Each number is 50 + 10 x the weight over its row's rms, rounded and kept within 0 to 99. Layers, rows and columns count from 0. The size before them is the row's rms in percent of the matrix's.

# down: layer 5 MLP down (transposed), 320x128, rms 0.388, rows 80-114, columns 0-63
# gate: layer 5 MLP gate, 320x128, rms 0.421, rows 81-115, columns 0-63
# up: layer 5 MLP up, 320x128, rms 0.407, rows 81-115, columns 0-63
down80 102:51 46 52 66 45 58 64 43 44 56 51 56 33 58 47 38 53 62 56 39 45 42 45 37 42 40 46 51 31 59 66 51 38 46 62 56 39 51 59 33 42 46 64 57 54 64 68 62 71 61 72 50 63 60 50 48 56 50 52 56 35 39 54 40
gate81 101:61 69 51 43 52 47 57 54 44 47 44 42 39 52 52 27 45 40 47 55 51 42 52 33 55 44 57 50 64 41 41 44 66 48 50 58 51 40 54 44 57 52 34 46 44 52 69 57 69 42 52 40 42 59 62 26 71 50 50 63 46 34 51 49
up81 091:53 49 52 46 45 47 49 47 46 45 44 54 41 52 61 46 41 71 49 57 47 49 52 34 62 46 56 60 67 28 56 46 25 48 33 48 38 44 43 33 46 49 26 52 55 51 38 48 54 51 39 51 60 52 54 47 43 53 61 56 44 52 32 40
down81 097:50 62 62 50 49 41 61 50 46 68 52 55 58 33 56 67 57 64 57 59 49 44 48 59 49 44 51 45 49 36 54 52 30 50 50 43 41 43 65 32 35 62 70 37 63 50 32 50 60 63 60 48 60 42 47 39 51 50 55 39 40 47 49 45
gate82 100:56 61 43 56 31 37 40 55 42 56 39 63 48 42 58 44 56 56 39 52 39 51 57 62 44 51 67 49 32 42 37 58 64 46 51 65 38 55 47 56 62 33 49 47 52 46 37 43 59 37 51 47 49 68 46 50 43 48 31 48 51 68 49 67
up82 095:52 34 51 43 56 45 41 52 64 49 41 52 42 44 44 53 66 54 18 52 39 51 47 39 49 53 59 53 46 64 53 48 51 38 59 52 59 64 45 63 44 65 49 60 48 61 36 62 47 44 53 46 46 59 54 52 51 58 26 36 57 46 28 46
down82 098:41 39 56 40 61 49 43 69 38 56 54 42 47 40 53 45 47 49 60 55 57 54 44 66 51 58 37 32 35 47 46 48 36 52 61 56 42 39 53 31 66 49 46 54 56 50 50 54 37 61 50 60 68 66 47 55 57 46 51 38 56 65 40 68
gate83 096:62 38 47 44 25 44 50 56 51 63 54 42 44 50 31 52 47 51 51 53 34 47 59 62 46 37 48 51 34 69 48 37 55 64 34 67 46 42 55 42 65 54 48 50 51 49 47 35 57 41 59 34 52 53 66 42 53 45 50 56 55 59 51 32
up83 092:38 54 37 42 44 37 65 58 60 61 58 52 58 71 52 45 48 50 35 50 51 54 45 49 72 34 55 43 41 40 46 62 44 54 47 55 73 72 53 43 55 39 54 58 48 56 38 46 41 32 61 50 45 47 15 40 60 33 39 58 65 52 65 58
down83 092:50 51 61 44 59 64 32 60 58 38 50 38 57 47 52 58 60 44 52 35 45 51 62 63 54 52 31 61 66 59 65 52 45 49 48 48 56 36 48 63 61 49 49 59 49 46 53 57 48 34 56 57 50 54 67 28 61 57 36 62 60 58 58 44
gate84 097:57 59 62 61 55 43 37 48 73 53 46 55 55 51 40 31 48 38 60 45 53 21 48 59 51 49 55 24 45 58 39 38 47 59 45 71 61 50 62 43 45 36 53 47 49 49 40 50 56 61 47 57 49 58 48 57 41 37 61 30 67 50 58 72
up84 099:71 43 47 44 59 43 56 25 43 45 43 49 73 40 66 45 56 50 48 61 45 52 52 42 48 53 45 48 49 54 73 62 36 43 65 56 54 53 72 46 50 42 42 62 53 31 47 43 47 54 51 41 55 45 39 45 44 56 53 53 37 55 39 49
down84 098:42 58 43 65 47 42 62 51 52 43 56 53 41 61 46 60 42 50 54 50 28 57 46 52 62 60 24 56 59 50 43 46 70 50 42 45 47 56 27 63 46 54 54 63 56 54 42 57 49 46 45 41 55 53 65 33 50 47 62 50 48 58 56 61
gate85 094:46 70 40 51 58 59 59 53 60 58 55 46 41 49 35 66 49 59 60 68 53 54 50 29 65 37 46 56 33 35 40 39 45 36 49 66 55 53 56 35 55 43 56 40 71 55 55 50 53 42 35 54 56 54 63 51 51 57 45 46 54 50 60 46
up85 101:32 37 40 45 44 68 31 41 57 43 42 58 50 63 46 37 42 39 38 57 53 36 33 43 54 65 42 58 56 54 48 45 66 71 62 67 56 30 47 49 53 71 59 43 42 45 28 56 54 48 47 54 42 48 52 39 59 52 63 51 33 55 32 53
down85 094:43 50 52 50 68 44 60 62 43 48 60 43 39 38 45 59 58 58 60 52 38 65 69 62 56 28 64 46 61 46 67 53 48 38 40 59 51 56 54 45 58 37 42 53 58 47 49 51 53 49 43 48 35 49 74 62 53 47 32 46 47 53 40 52
gate86 096:52 52 63 34 48 58 42 61 46 45 39 56 54 48 67 50 46 80 57 49 41 40 65 59 53 44 61 45 50 56 54 56 51 46 52 43 39 36 51 46 46 54 41 20 56 32 60 36 39 53 63 38 35 43 56 45 44 61 27 54 66 38 55 42
up86 091:58 58 39 67 56 16 47 39 44 60 41 37 62 44 61 39 34 44 68 54 69 57 75 42 44 66 60 57 52 49 45 45 57 58 46 65 47 59 56 57 50 40 57 68 58 53 49 39 45 36 62 44 56 50 63 33 39 39 55 60 34 47 53 53
down86 097:57 42 55 56 69 66 53 54 59 20 55 41 33 44 42 37 45 58 66 44 45 33 41 60 62 49 39 40 42 45 42 35 40 55 45 55 40 50 47 50 59 45 63 50 51 38 47 53 46 44 41 56 60 41 64 39 31 65 40 53 31 65 53 64
gate87 097:52 36 48 75 61 45 44 78 48 39 52 43 56 58 54 62 58 62 55 44 44 53 51 52 56 44 63 42 61 60 48 62 68 59 60 49 65 38 46 66 44 50 45 61 42 48 55 56 41 55 47 64 37 40 53 68 56 53 58 62 46 56 51 59
up87 109:48 64 38 63 51 37 61 52 58 47 62 44 50 50 51 53 56 48 50 43 57 56 61 42 48 70 44 44 65 45 58 62 75 76 62 50 50 57 43 40 47 47 49 53 41 55 60 66 46 63 55 61 44 59 45 49 76 42 57 35 43 51 76 38
down87 106:54 53 49 66 38 49 46 49 40 63 59 43 76 51 61 44 49 72 54 43 52 43 52 54 30 57 43 62 56 54 52 57 64 53 43 61 48 53 55 35 52 48 69 26 58 34 48 54 40 52 48 54 44 70 41 51 46 42 59 47 62 49 55 40
gate88 101:45 43 57 57 43 53 80 61 24 36 42 78 43 51 49 58 54 56 64 49 65 40 67 52 47 52 44 62 39 57 50 40 46 36 47 47 61 69 46 55 50 58 45 50 43 54 45 41 55 62 39 50 28 58 36 46 49 38 59 51 57 53 31 42
up88 097:70 46 53 46 66 65 40 58 62 64 51 54 38 63 48 55 58 57 36 47 47 44 58 62 48 44 63 53 49 44 58 44 76 50 66 38 46 53 39 46 60 59 38 30 44 51 60 57 52 59 43 41 52 48 58 44 67 53 68 48 44 42 58 39
down88 093:62 61 58 41 53 45 46 39 58 44 36 40 53 36 52 53 38 36 58 48 46 50 61 41 44 52 62 34 34 61 51 37 75 40 48 55 51 41 53 62 44 61 43 59 55 63 36 47 45 57 50 53 49 47 69 55 48 34 31 47 49 48 50 57
gate89 107:60 45 60 45 51 21 45 55 81 60 65 46 63 58 62 46 56 67 62 59 48 59 60 53 58 49 55 35 49 38 47 64 48 72 45 38 60 52 47 52 52 52 41 49 59 46 51 43 40 61 50 51 41 58 63 43 56 48 50 42 59 46 77 43
up89 110:54 48 54 55 39 54 57 38 57 51 42 34 49 46 55 38 33 43 47 52 47 38 62 29 63 57 38 55 52 53 42 47 50 56 52 43 50 45 51 46 55 63 68 46 49 39 57 45 43 40 36 40 53 53 46 52 59 45 56 58 73 40 45 52
down89 104:50 43 67 52 44 54 57 41 58 72 55 49 66 51 51 49 50 70 45 68 47 43 47 52 23 71 67 40 55 46 55 60 35 49 53 54 51 47 42 45 33 56 53 59 52 52 62 34 51 50 43 47 48 59 65 39 26 59 43 54 43 53 40 46
gate90 103:50 49 53 56 41 47 50 58 56 56 74 50 50 47 43 55 44 54 50 50 38 55 55 35 56 40 57 69 57 49 16 63 43 38 50 58 58 33 59 40 31 44 53 41 54 45 51 45 41 47 59 66 44 58 47 51 41 39 51 65 43 59 62 46
up90 099:44 55 53 52 49 56 34 68 53 42 50 72 52 51 55 58 54 53 42 52 44 62 45 54 47 34 52 42 53 51 65 44 61 50 49 55 50 74 41 31 65 33 54 48 62 35 36 36 69 31 44 35 57 51 36 35 52 50 56 57 47 45 59 49
down90 098:59 49 52 59 42 58 40 57 69 44 58 32 41 61 44 45 52 41 47 51 56 61 30 49 62 68 43 38 50 56 38 35 51 50 48 40 55 58 63 66 45 60 41 47 45 38 51 54 56 47 41 56 62 23 44 60 62 35 33 50 46 52 41 62
gate91 096:75 53 54 58 39 45 51 45 51 35 42 54 51 61 52 63 52 53 53 54 59 50 61 48 47 49 52 53 51 33 56 55 28 62 33 35 60 59 49 50 55 67 42 41 47 57 48 37 45 67 48 63 45 63 50 40 59 47 50 57 49 54 58 20
up91 094:56 60 33 50 61 47 64 53 72 44 48 59 57 29 61 36 44 37 56 57 36 42 64 49 69 55 54 50 55 44 44 46 63 51 51 61 60 56 51 40 59 47 48 56 61 60 31 58 50 45 47 29 56 47 55 60 29 56 55 35 58 47 59 75
down91 096:43 43 76 44 46 54 49 50 46 57 49 54 48 52 56 47 42 38 59 39 67 50 49 61 51 40 50 43 51 47 52 57 37 36 43 51 47 32 31 49 55 51 43 52 29 52 52 38 46 43 56 56 64 39 37 52 35 41 56 67 37 44 48 32
gate92 103:47 43 56 46 55 50 48 55 50 46 37 43 41 64 53 45 49 71 70 29 52 65 39 65 47 61 54 47 49 58 59 61 50 39 43 26 41 59 63 58 46 46 26 52 67 41 52 55 52 45 61 54 52 45 44 70 28 52 66 44 39 40 50 60
up92 115:51 46 30 46 61 48 39 53 71 43 46 62 40 48 52 38 39 56 40 25 51 61 40 42 43 65 63 33 57 51 62 42 53 41 59 46 55 53 42 46 56 59 47 38 53 42 52 45 59 61 50 68 44 37 55 37 68 50 70 52 49 44 54 50
down92 105:53 48 72 57 45 59 41 29 54 41 42 47 72 56 58 60 46 56 49 33 73 63 46 60 68 37 48 59 65 23 61 74 63 44 64 59 51 49 47 30 51 56 45 60 44 48 55 51 42 44 60 58 43 55 43 61 33 52 63 46 46 25 57 56
gate93 100:65 51 42 46 59 54 54 68 32 46 44 50 42 47 57 55 57 89 40 61 49 41 34 52 39 53 48 45 59 50 74 54 49 65 60 38 63 57 59 57 48 46 35 49 53 57 56 47 68 50 49 35 38 29 58 57 33 44 41 67 43 38 53 38
up93 093:59 55 62 48 62 53 57 36 55 37 39 46 56 40 56 45 40 66 25 35 51 62 46 38 53 58 57 27 50 52 67 51 60 61 50 55 49 45 60 55 54 64 48 38 36 40 47 62 51 41 65 53 47 29 66 59 53 58 51 75 56 52 58 53
down93 104:68 50 56 64 46 45 73 60 32 77 29 59 70 47 50 41 44 41 63 58 53 59 57 51 63 48 34 51 52 56 61 24 35 61 70 48 45 53 52 38 51 52 47 44 41 60 50 64 59 40 42 47 41 44 45 54 46 53 51 43 39 49 51 58
gate94 090:52 54 52 53 56 43 34 44 53 62 36 51 53 68 49 73 53 59 55 22 53 38 63 43 47 47 44 40 43 54 44 41 42 45 38 47 51 59 72 64 49 53 27 50 52 60 55 51 59 42 49 67 51 40 50 48 46 35 53 35 65 39 53 50
up94 100:64 42 52 38 56 49 60 51 47 64 53 35 40 38 55 44 59 43 45 62 39 29 60 42 46 48 43 62 53 56 24 41 54 47 40 51 63 47 60 42 33 39 60 38 68 46 37 42 59 68 42 57 39 37 51 49 65 40 49 36 50 52 42 59
down94 098:49 56 54 40 49 53 37 66 57 40 61 51 58 45 46 60 48 30 45 64 60 54 49 56 41 60 38 39 39 48 31 60 48 46 58 53 52 42 52 55 57 58 59 54 37 54 51 59 70 29 40 59 30 39 38 60 62 51 35 71 48 58 46 39
gate95 101:35 52 58 65 49 46 54 50 32 57 39 51 53 70 29 49 56 56 48 43 54 53 65 52 35 64 67 43 33 37 43 58 64 36 36 66 59 40 44 51 48 45 58 43 42 62 40 52 54 42 46 65 40 61 55 53 63 57 58 42 56 47 39 54
up95 092:62 61 35 37 26 52 59 66 45 66 52 43 51 66 47 47 61 56 49 58 50 33 43 40 44 47 35 54 39 53 55 37 44 56 29 43 42 51 50 63 49 58 47 50 44 51 61 60 49 47 59 27 46 46 59 49 40 59 58 39 46 56 53 53
down95 094:56 37 50 48 50 43 48 53 67 45 43 52 52 33 58 46 56 49 55 59 52 49 57 48 33 40 50 81 50 43 40 23 48 55 65 40 52 62 22 48 53 59 57 45 53 37 39 52 51 63 60 44 62 39 33 35 56 40 43 27 51 62 40 54
gate96 096:55 58 50 51 41 44 50 61 56 57 63 46 38 53 45 48 63 31 62 51 48 35 59 51 46 54 61 55 40 54 64 60 68 33 54 61 35 41 49 52 47 38 51 43 42 41 57 47 33 44 48 51 53 45 63 51 48 61 51 36 66 49 51 21
up96 096:57 50 47 55 44 47 54 49 70 59 62 53 54 44 32 46 66 49 32 45 52 13 68 48 41 52 43 56 81 54 51 48 50 30 59 57 47 48 52 52 58 44 21 59 66 67 38 55 50 41 46 34 50 58 45 50 47 53 49 48 27 47 58 58
down96 104:53 38 43 43 36 35 33 42 60 56 39 56 38 49 35 51 56 47 50 59 37 46 57 69 56 48 37 69 45 44 43 38 64 50 47 44 39 44 52 49 46 43 62 70 48 30 42 59 45 38 51 67 62 51 61 56 21 49 51 62 77 41 43 60
gate97 094:57 46 61 56 42 54 43 34 40 23 47 60 59 48 63 57 32 39 43 59 45 37 44 53 57 36 43 39 34 37 41 45 47 44 65 34 85 52 51 65 44 51 43 62 41 50 43 29 57 52 56 42 47 47 62 42 54 56 53 51 35 46 39 44
up97 091:37 55 50 52 57 28 43 65 48 47 48 30 45 58 41 76 49 59 54 56 51 45 41 54 53 36 40 55 53 58 49 60 51 54 52 40 28 28 54 47 50 68 61 62 63 60 64 42 49 46 56 33 48 39 49 52 17 78 51 54 40 40 51 45
down97 087:64 46 43 50 48 48 50 52 47 47 54 50 53 64 59 51 47 44 32 53 47 55 44 45 32 49 45 48 29 36 48 38 68 47 44 76 80 60 44 54 58 56 53 38 57 42 49 44 55 53 50 53 42 38 56 39 26 48 42 45 41 37 69 50
gate98 101:45 52 53 49 31 37 49 45 41 46 50 49 51 52 44 52 45 19 52 46 47 57 48 45 56 40 68 28 38 48 33 82 64 49 47 50 56 42 54 36 42 47 55 55 38 38 51 52 55 38 37 45 37 62 56 41 68 35 48 54 52 51 64 54
up98 090:25 53 49 48 40 47 36 58 25 61 46 64 56 47 53 55 48 46 43 54 50 45 58 46 73 62 60 59 54 46 46 53 44 49 48 53 46 27 55 58 44 33 47 39 49 60 65 53 49 58 61 59 72 41 47 37 37 32 49 44 50 64 77 34
down98 103:57 53 42 54 51 51 68 66 56 51 55 56 42 35 55 71 63 60 46 44 26 37 51 62 64 35 54 57 32 61 41 55 44 26 37 51 22 40 61 58 60 53 55 48 59 45 43 67 70 28 55 56 46 51 36 48 52 57 52 57 68 59 44 50
gate99 104:50 65 70 35 54 38 51 35 47 32 46 53 44 39 66 50 44 64 35 43 39 44 41 28 54 45 54 51 60 54 59 49 40 62 52 47 52 49 60 44 67 66 16 58 25 60 62 55 57 41 50 56 41 39 50 54 53 50 42 61 63 47 45 42
up99 101:54 47 67 46 51 54 47 47 42 52 55 46 50 54 69 43 50 67 50 30 59 46 61 59 49 50 43 52 37 35 51 39 42 48 46 53 51 65 72 52 58 36 29 54 43 54 53 51 44 53 54 58 32 37 32 45 52 50 62 58 23 49 75 57
down99 101:39 62 67 33 48 42 52 48 43 70 42 62 44 40 58 53 64 44 54 63 56 40 43 46 64 58 59 41 60 54 48 42 42 53 50 44 39 49 45 58 50 63 45 45 51 45 61 61 42 43 37 51 38 56 64 63 52 56 54 62 63 62 57 47
gate100 102:65 43 50 58 70 26 39 70 59 40 47 51 64 52 39 36 49 62 44 38 52 62 43 48 67 66 46 48 53 49 45 59 58 61 51 52 47 51 59 51 60 43 42 52 53 50 49 53 58 61 34 62 45 33 60 37 56 58 67 45 43 50 68 50
up100 109:59 44 55 70 33 49 50 50 47 62 63 47 36 63 46 44 57 61 59 74 61 64 48 58 56 51 34 32 31 51 60 46 63 65 46 40 49 58 44 52 54 48 69 41 49 48 61 55 62 57 52 60 42 64 40 48 44 49 51 55 68 50 51 49
down100 107:41 62 53 50 63 54 60 44 36 59 62 48 53 49 47 46 49 42 54 39 56 42 59 65 29 71 35 53 39 41 51 53 46 59 58 33 59 66 48 37 35 45 65 52 57 59 51 59 63 42 49 54 38 62 45 44 52 52 48 47 48 56 40 55
gate101 118:64 56 65 50 55 60 54 41 45 52 39 58 49 53 57 30 49 43 44 51 52 55 54 36 40 35 54 39 42 67 46 42 63 61 62 52 60 40 39 48 58 47 51 49 55 56 53 52 55 48 43 59 64 52 50 44 57 51 42 53 55 46 44 59
up101 105:54 49 54 46 48 49 50 50 48 64 47 56 54 55 63 45 51 50 53 47 58 56 50 61 50 67 42 48 58 60 32 58 31 60 43 44 52 74 71 55 52 56 51 49 34 40 49 56 58 47 66 34 61 48 39 65 67 48 50 44 55 51 55 69
down101 097:55 63 53 39 59 38 45 57 48 52 39 62 40 55 50 54 58 56 47 44 44 40 51 54 50 41 51 37 47 55 52 50 48 44 65 77 58 47 25 37 37 48 51 44 60 61 51 55 41 53 43 55 57 50 53 33 19 58 51 55 69 40 42 45
gate102 084:45 60 56 73 52 54 55 56 59 45 53 52 39 63 44 41 44 46 36 48 37 61 44 47 51 52 58 67 49 33 33 56 51 45 29 45 48 56 35 60 61 53 51 44 57 57 44 50 69 52 43 65 55 40 35 52 39 38 49 56 38 43 53 53
up102 085:47 35 44 45 50 40 42 59 60 51 64 55 51 51 67 38 36 42 61 49 66 51 56 43 49 56 49 56 57 57 43 51 49 39 41 49 40 48 51 38 40 40 45 66 51 50 40 37 47 62 29 49 46 52 51 54 64 50 36 45 45 43 56 42
down102 084:74 52 54 68 42 50 58 38 50 55 47 40 48 55 56 39 51 52 69 24 48 60 63 37 62 41 54 70 62 43 52 48 57 47 64 35 50 43 51 51 56 35 42 58 68 42 47 41 56 67 58 43 43 49 57 72 52 41 52 60 42 57 45 52
gate103 096:47 43 52 60 41 54 47 47 43 53 26 51 49 61 56 47 49 70 52 36 63 67 69 39 33 64 54 51 54 74 64 47 54 51 51 50 47 54 65 39 32 47 46 45 44 58 38 39 40 52 62 45 44 41 46 56 68 52 43 59 45 51 65 61
up103 098:37 62 40 22 36 59 46 52 54 57 65 51 46 42 61 47 57 48 58 66 51 45 33 63 60 47 56 62 43 43 54 44 50 56 32 57 57 54 61 52 35 42 38 31 40 53 55 58 68 48 33 51 50 42 49 47 60 55 57 54 69 55 57 32
down103 089:45 42 58 51 54 36 61 48 54 47 58 64 51 46 57 64 52 52 43 42 62 42 43 68 48 60 49 64 66 46 44 63 35 46 51 64 42 43 28 40 40 62 45 69 43 62 55 48 62 49 57 40 39 38 29 58 49 53 64 41 55 36 41 47
gate104 094:46 39 47 38 43 61 43 64 46 47 40 51 65 59 52 47 45 59 53 51 46 57 41 44 44 66 51 58 32 44 57 37 63 59 51 65 54 42 74 51 64 40 53 55 35 53 50 58 53 66 53 38 36 41 49 28 63 53 63 55 56 76 40 47
up104 098:62 42 36 50 59 66 49 68 46 68 44 39 35 45 22 56 58 58 43 51 42 60 56 49 38 50 65 63 45 56 51 63 47 58 41 46 61 60 58 42 54 41 58 55 59 49 44 55 35 71 53 56 54 63 66 36 46 45 46 61 45 58 39 32
down104 102:54 57 43 51 54 35 40 56 52 49 56 55 60 56 47 54 60 40 66 43 53 33 64 59 56 41 44 65 66 49 46 54 64 47 44 46 53 50 46 42 36 50 44 61 48 49 66 40 46 42 49 41 51 40 39 58 60 57 47 45 61 41 30 55
gate105 100:63 42 46 44 42 49 65 51 36 36 51 62 53 66 53 33 63 49 54 55 45 39 45 38 41 48 74 47 44 38 48 59 44 50 43 55 49 42 58 58 22 30 47 29 52 44 36 60 50 56 51 53 39 51 40 37 60 56 65 50 46 52 53 60
up105 096:48 60 41 56 50 49 53 50 49 59 53 34 30 42 48 41 55 57 39 59 49 63 51 28 37 42 42 42 74 41 41 52 45 50 36 40 40 62 50 45 36 55 72 47 41 58 47 55 56 41 31 49 51 55 31 65 31 48 46 47 31 55 41 58
down105 100:48 48 50 52 60 44 54 34 35 49 51 71 44 48 51 39 56 67 40 42 60 48 55 48 73 55 48 44 43 59 59 57 48 49 48 49 53 41 46 43 40 46 65 72 58 42 50 65 61 57 62 73 40 44 55 46 30 49 56 48 46 42 42 67
gate106 092:39 63 37 39 49 60 51 32 59 63 54 60 52 47 54 52 35 50 43 44 50 57 36 48 26 52 50 42 45 47 37 55 51 56 54 69 49 37 71 55 49 57 61 54 33 64 43 40 63 45 52 51 38 50 35 55 54 55 53 56 65 51 48 63
up106 097:37 55 73 48 69 32 50 42 56 39 47 48 53 55 50 44 59 28 35 61 42 63 51 52 38 59 71 55 62 39 33 44 51 58 55 55 56 55 49 62 48 40 68 66 59 49 56 59 65 38 57 68 56 49 48 38 66 33 48 54 42 31 45 55
down106 099:58 76 68 52 32 58 52 56 59 50 47 35 54 69 46 71 47 52 59 63 44 38 46 39 40 55 54 42 46 42 46 40 63 56 51 60 72 43 52 55 49 45 47 66 56 54 52 47 66 48 53 52 51 38 46 45 54 65 53 58 51 59 41 37
gate107 105:55 68 46 37 68 54 49 45 59 38 38 44 40 42 42 61 39 57 52 48 56 36 60 47 44 26 83 44 58 50 44 60 50 44 58 45 46 50 56 50 47 48 46 30 53 37 56 45 44 43 38 60 36 71 58 36 46 46 44 45 64 66 49 45
up107 101:62 62 48 55 52 56 50 58 47 48 44 61 31 47 34 45 59 52 39 28 39 40 40 53 38 37 35 40 40 56 40 58 46 39 55 55 40 50 40 42 55 39 65 35 63 41 48 47 55 52 68 56 51 31 41 56 51 65 44 39 47 57 66 70
down107 096:48 71 58 45 63 48 70 44 51 50 59 35 38 55 47 36 46 43 47 72 44 25 66 33 57 42 32 57 55 44 62 70 61 45 52 46 65 40 56 49 53 39 38 43 35 54 38 63 61 58 52 53 36 59 54 42 64 42 41 72 57 59 59 44
gate108 106:37 30 60 48 53 74 71 57 43 49 45 47 52 49 34 63 72 43 61 40 54 52 50 56 55 36 53 46 42 46 46 45 51 24 48 81 62 45 56 36 63 62 50 41 31 46 37 50 64 44 48 46 49 66 55 30 58 40 36 47 48 37 33 46
up108 109:44 47 40 52 50 70 60 59 41 49 46 51 62 51 49 44 35 46 49 25 40 52 44 63 26 50 50 50 35 37 62 41 49 47 60 47 58 52 56 49 63 58 46 58 46 74 62 42 43 47 70 42 44 40 39 38 51 65 52 61 53 50 23 46
down108 112:60 47 44 41 51 52 53 46 34 32 46 74 66 56 42 55 40 18 48 34 54 32 50 61 42 57 39 50 49 43 55 53 57 70 51 46 58 52 58 39 56 49 41 45 65 55 51 41 70 49 51 47 58 45 45 50 41 55 52 51 56 37 62 47
gate109 097:46 45 34 44 44 50 54 38 50 45 63 55 51 34 65 60 63 45 50 54 35 55 51 60 60 56 58 62 50 67 33 51 54 51 49 57 48 64 60 27 52 48 47 35 37 45 55 41 45 61 56 39 34 53 42 51 54 47 37 51 63 64 63 64
up109 102:47 53 48 45 42 44 55 47 64 44 45 46 56 43 50 55 39 44 49 41 49 47 67 51 60 42 40 57 57 22 45 58 52 42 65 59 75 62 37 57 49 28 36 57 49 41 48 56 34 36 46 45 39 86 49 46 58 58 40 42 42 29 30 30
down109 104:56 51 42 57 43 63 67 52 42 48 54 65 45 58 67 48 44 66 48 68 60 42 58 43 37 52 40 33 57 45 57 41 64 55 52 34 44 45 56 45 61 49 56 57 55 32 59 46 70 48 48 56 52 51 41 68 68 52 47 52 34 68 53 43
gate110 097:52 38 51 53 42 42 48 38 35 45 42 49 46 49 67 44 58 52 56 51 57 33 50 40 42 50 45 55 43 52 45 58 65 45 46 51 49 55 54 57 52 36 53 49 39 37 46 48 36 37 48 57 37 52 63 35 60 64 54 47 47 56 61 60
up110 095:49 44 47 34 48 55 55 49 37 45 44 57 55 57 53 40 37 42 35 54 71 52 62 53 48 57 64 66 32 58 63 51 41 50 40 43 57 44 49 50 58 43 42 46 65 41 65 64 32 60 61 61 50 48 46 44 50 58 32 45 74 53 55 41
down110 108:69 58 39 51 53 72 51 54 61 31 74 59 46 55 38 59 65 62 33 47 45 63 40 53 64 26 69 44 50 45 39 79 61 40 51 47 56 56 51 61 62 54 56 52 59 54 54 47 61 52 56 54 55 47 53 55 40 40 38 41 55 58 49 56
gate111 108:59 54 57 61 48 50 56 53 74 60 47 40 58 57 45 53 44 51 61 50 33 56 53 55 52 52 44 50 40 57 36 54 67 53 44 53 44 33 63 46 57 48 37 50 37 44 64 56 35 41 43 60 38 44 38 62 54 61 52 60 38 50 42 39
up111 108:47 66 48 43 66 37 49 43 54 62 42 55 46 37 57 50 54 51 54 70 51 37 38 61 43 54 41 55 68 47 48 56 48 43 28 53 36 54 50 45 53 58 47 54 47 43 56 48 50 41 50 53 56 63 40 51 51 61 46 37 46 54 55 69
down111 105:37 62 55 44 49 44 58 47 39 52 36 39 40 54 47 39 35 55 43 44 34 39 54 75 46 50 57 44 42 41 49 47 55 36 63 46 49 43 57 52 48 72 42 46 38 58 49 51 34 51 50 54 51 46 45 49 46 45 63 46 50 42 54 41
gate112 098:54 49 21 63 55 39 40 49 45 60 41 34 46 47 30 31 55 52 49 48 63 59 68 53 39 58 48 49 60 73 33 50 57 61 51 53 42 35 65 46 58 45 42 42 27 38 48 41 49 63 54 63 46 43 54 51 52 48 54 63 55 52 58 63
up112 099:55 45 48 44 36 47 46 41 63 51 54 70 51 51 47 40 70 50 40 59 55 44 49 51 61 60 55 53 47 42 56 48 42 48 65 46 56 30 44 41 36 48 66 48 58 74 58 41 45 64 64 37 47 62 53 25 46 55 52 55 53 61 60 46
down112 093:47 58 43 46 40 62 35 39 35 37 62 47 62 43 66 34 46 57 52 42 52 53 50 38 28 56 52 44 48 48 57 52 69 59 35 53 63 66 71 54 41 41 47 41 47 29 49 30 46 55 62 47 41 52 55 61 26 33 49 56 53 35 51 60
gate113 086:60 48 56 42 50 49 54 57 47 58 59 54 44 62 42 70 58 41 59 40 51 24 56 53 37 39 46 52 48 42 41 59 58 46 44 47 41 45 56 57 43 61 46 51 61 48 39 41 38 57 40 48 53 50 33 56 38 47 55 41 53 52 61 42
up113 095:57 65 51 55 44 53 42 35 42 51 49 51 53 42 46 46 57 43 44 65 54 50 53 53 56 63 57 63 50 57 61 59 37 58 56 59 57 48 51 60 60 53 52 32 34 61 65 37 44 48 23 61 38 81 67 29 56 46 66 47 47 68 63 46
down113 098:42 48 53 52 57 66 49 39 50 34 65 32 49 61 57 35 71 50 54 54 59 62 41 53 53 39 57 40 38 46 59 57 64 53 44 57 53 50 46 51 47 40 53 39 45 47 60 57 50 53 58 45 35 63 58 45 49 52 51 66 67 52 61 65
gate114 103:54 55 44 60 31 68 50 57 60 56 57 26 51 45 41 44 50 61 52 76 48 53 40 57 76 42 45 51 50 34 55 48 59 49 49 34 63 68 60 59 68 52 42 36 57 41 51 51 62 53 45 42 64 61 55 46 47 51 63 46 56 52 42 41
up114 098:54 42 45 39 56 58 61 38 48 51 44 49 50 52 59 49 41 50 32 53 34 51 46 41 45 56 71 55 61 38 39 49 51 52 55 41 44 59 51 47 45 49 43 54 37 56 63 52 48 40 62 53 69 38 63 54 61 48 62 26 53 38 48 69
down114 093:48 74 61 58 53 44 62 47 42 63 42 40 65 40 39 54 32 57 67 58 37 57 54 41 61 48 48 68 51 58 47 34 30 53 73 38 39 46 44 40 62 56 59 43 73 53 35 64 49 62 42 46 54 63 55 49 46 63 54 39 48 33 68 49
gate115 097:43 64 50 47 43 47 35 38 37 59 53 60 50 64 47 49 62 51 50 59 69 48 56 28 38 51 44 34 50 50 33 57 53 39 45 57 53 39 48 45 44 48 50 46 50 35 57 46 43 52 55 54 50 53 48 42 64 43 33 61 44 45 60 56
up115 104:65 47 60 48 44 51 41 48 41 49 59 49 71 31 56 45 54 33 42 34 56 48 58 46 46 69 48 49 59 37 41 60 66 44 22 54 53 55 51 51 57 37 53 60 43 41 50 61 52 63 50 59 36 39 56 52 59 65 71 58 37 50 55 52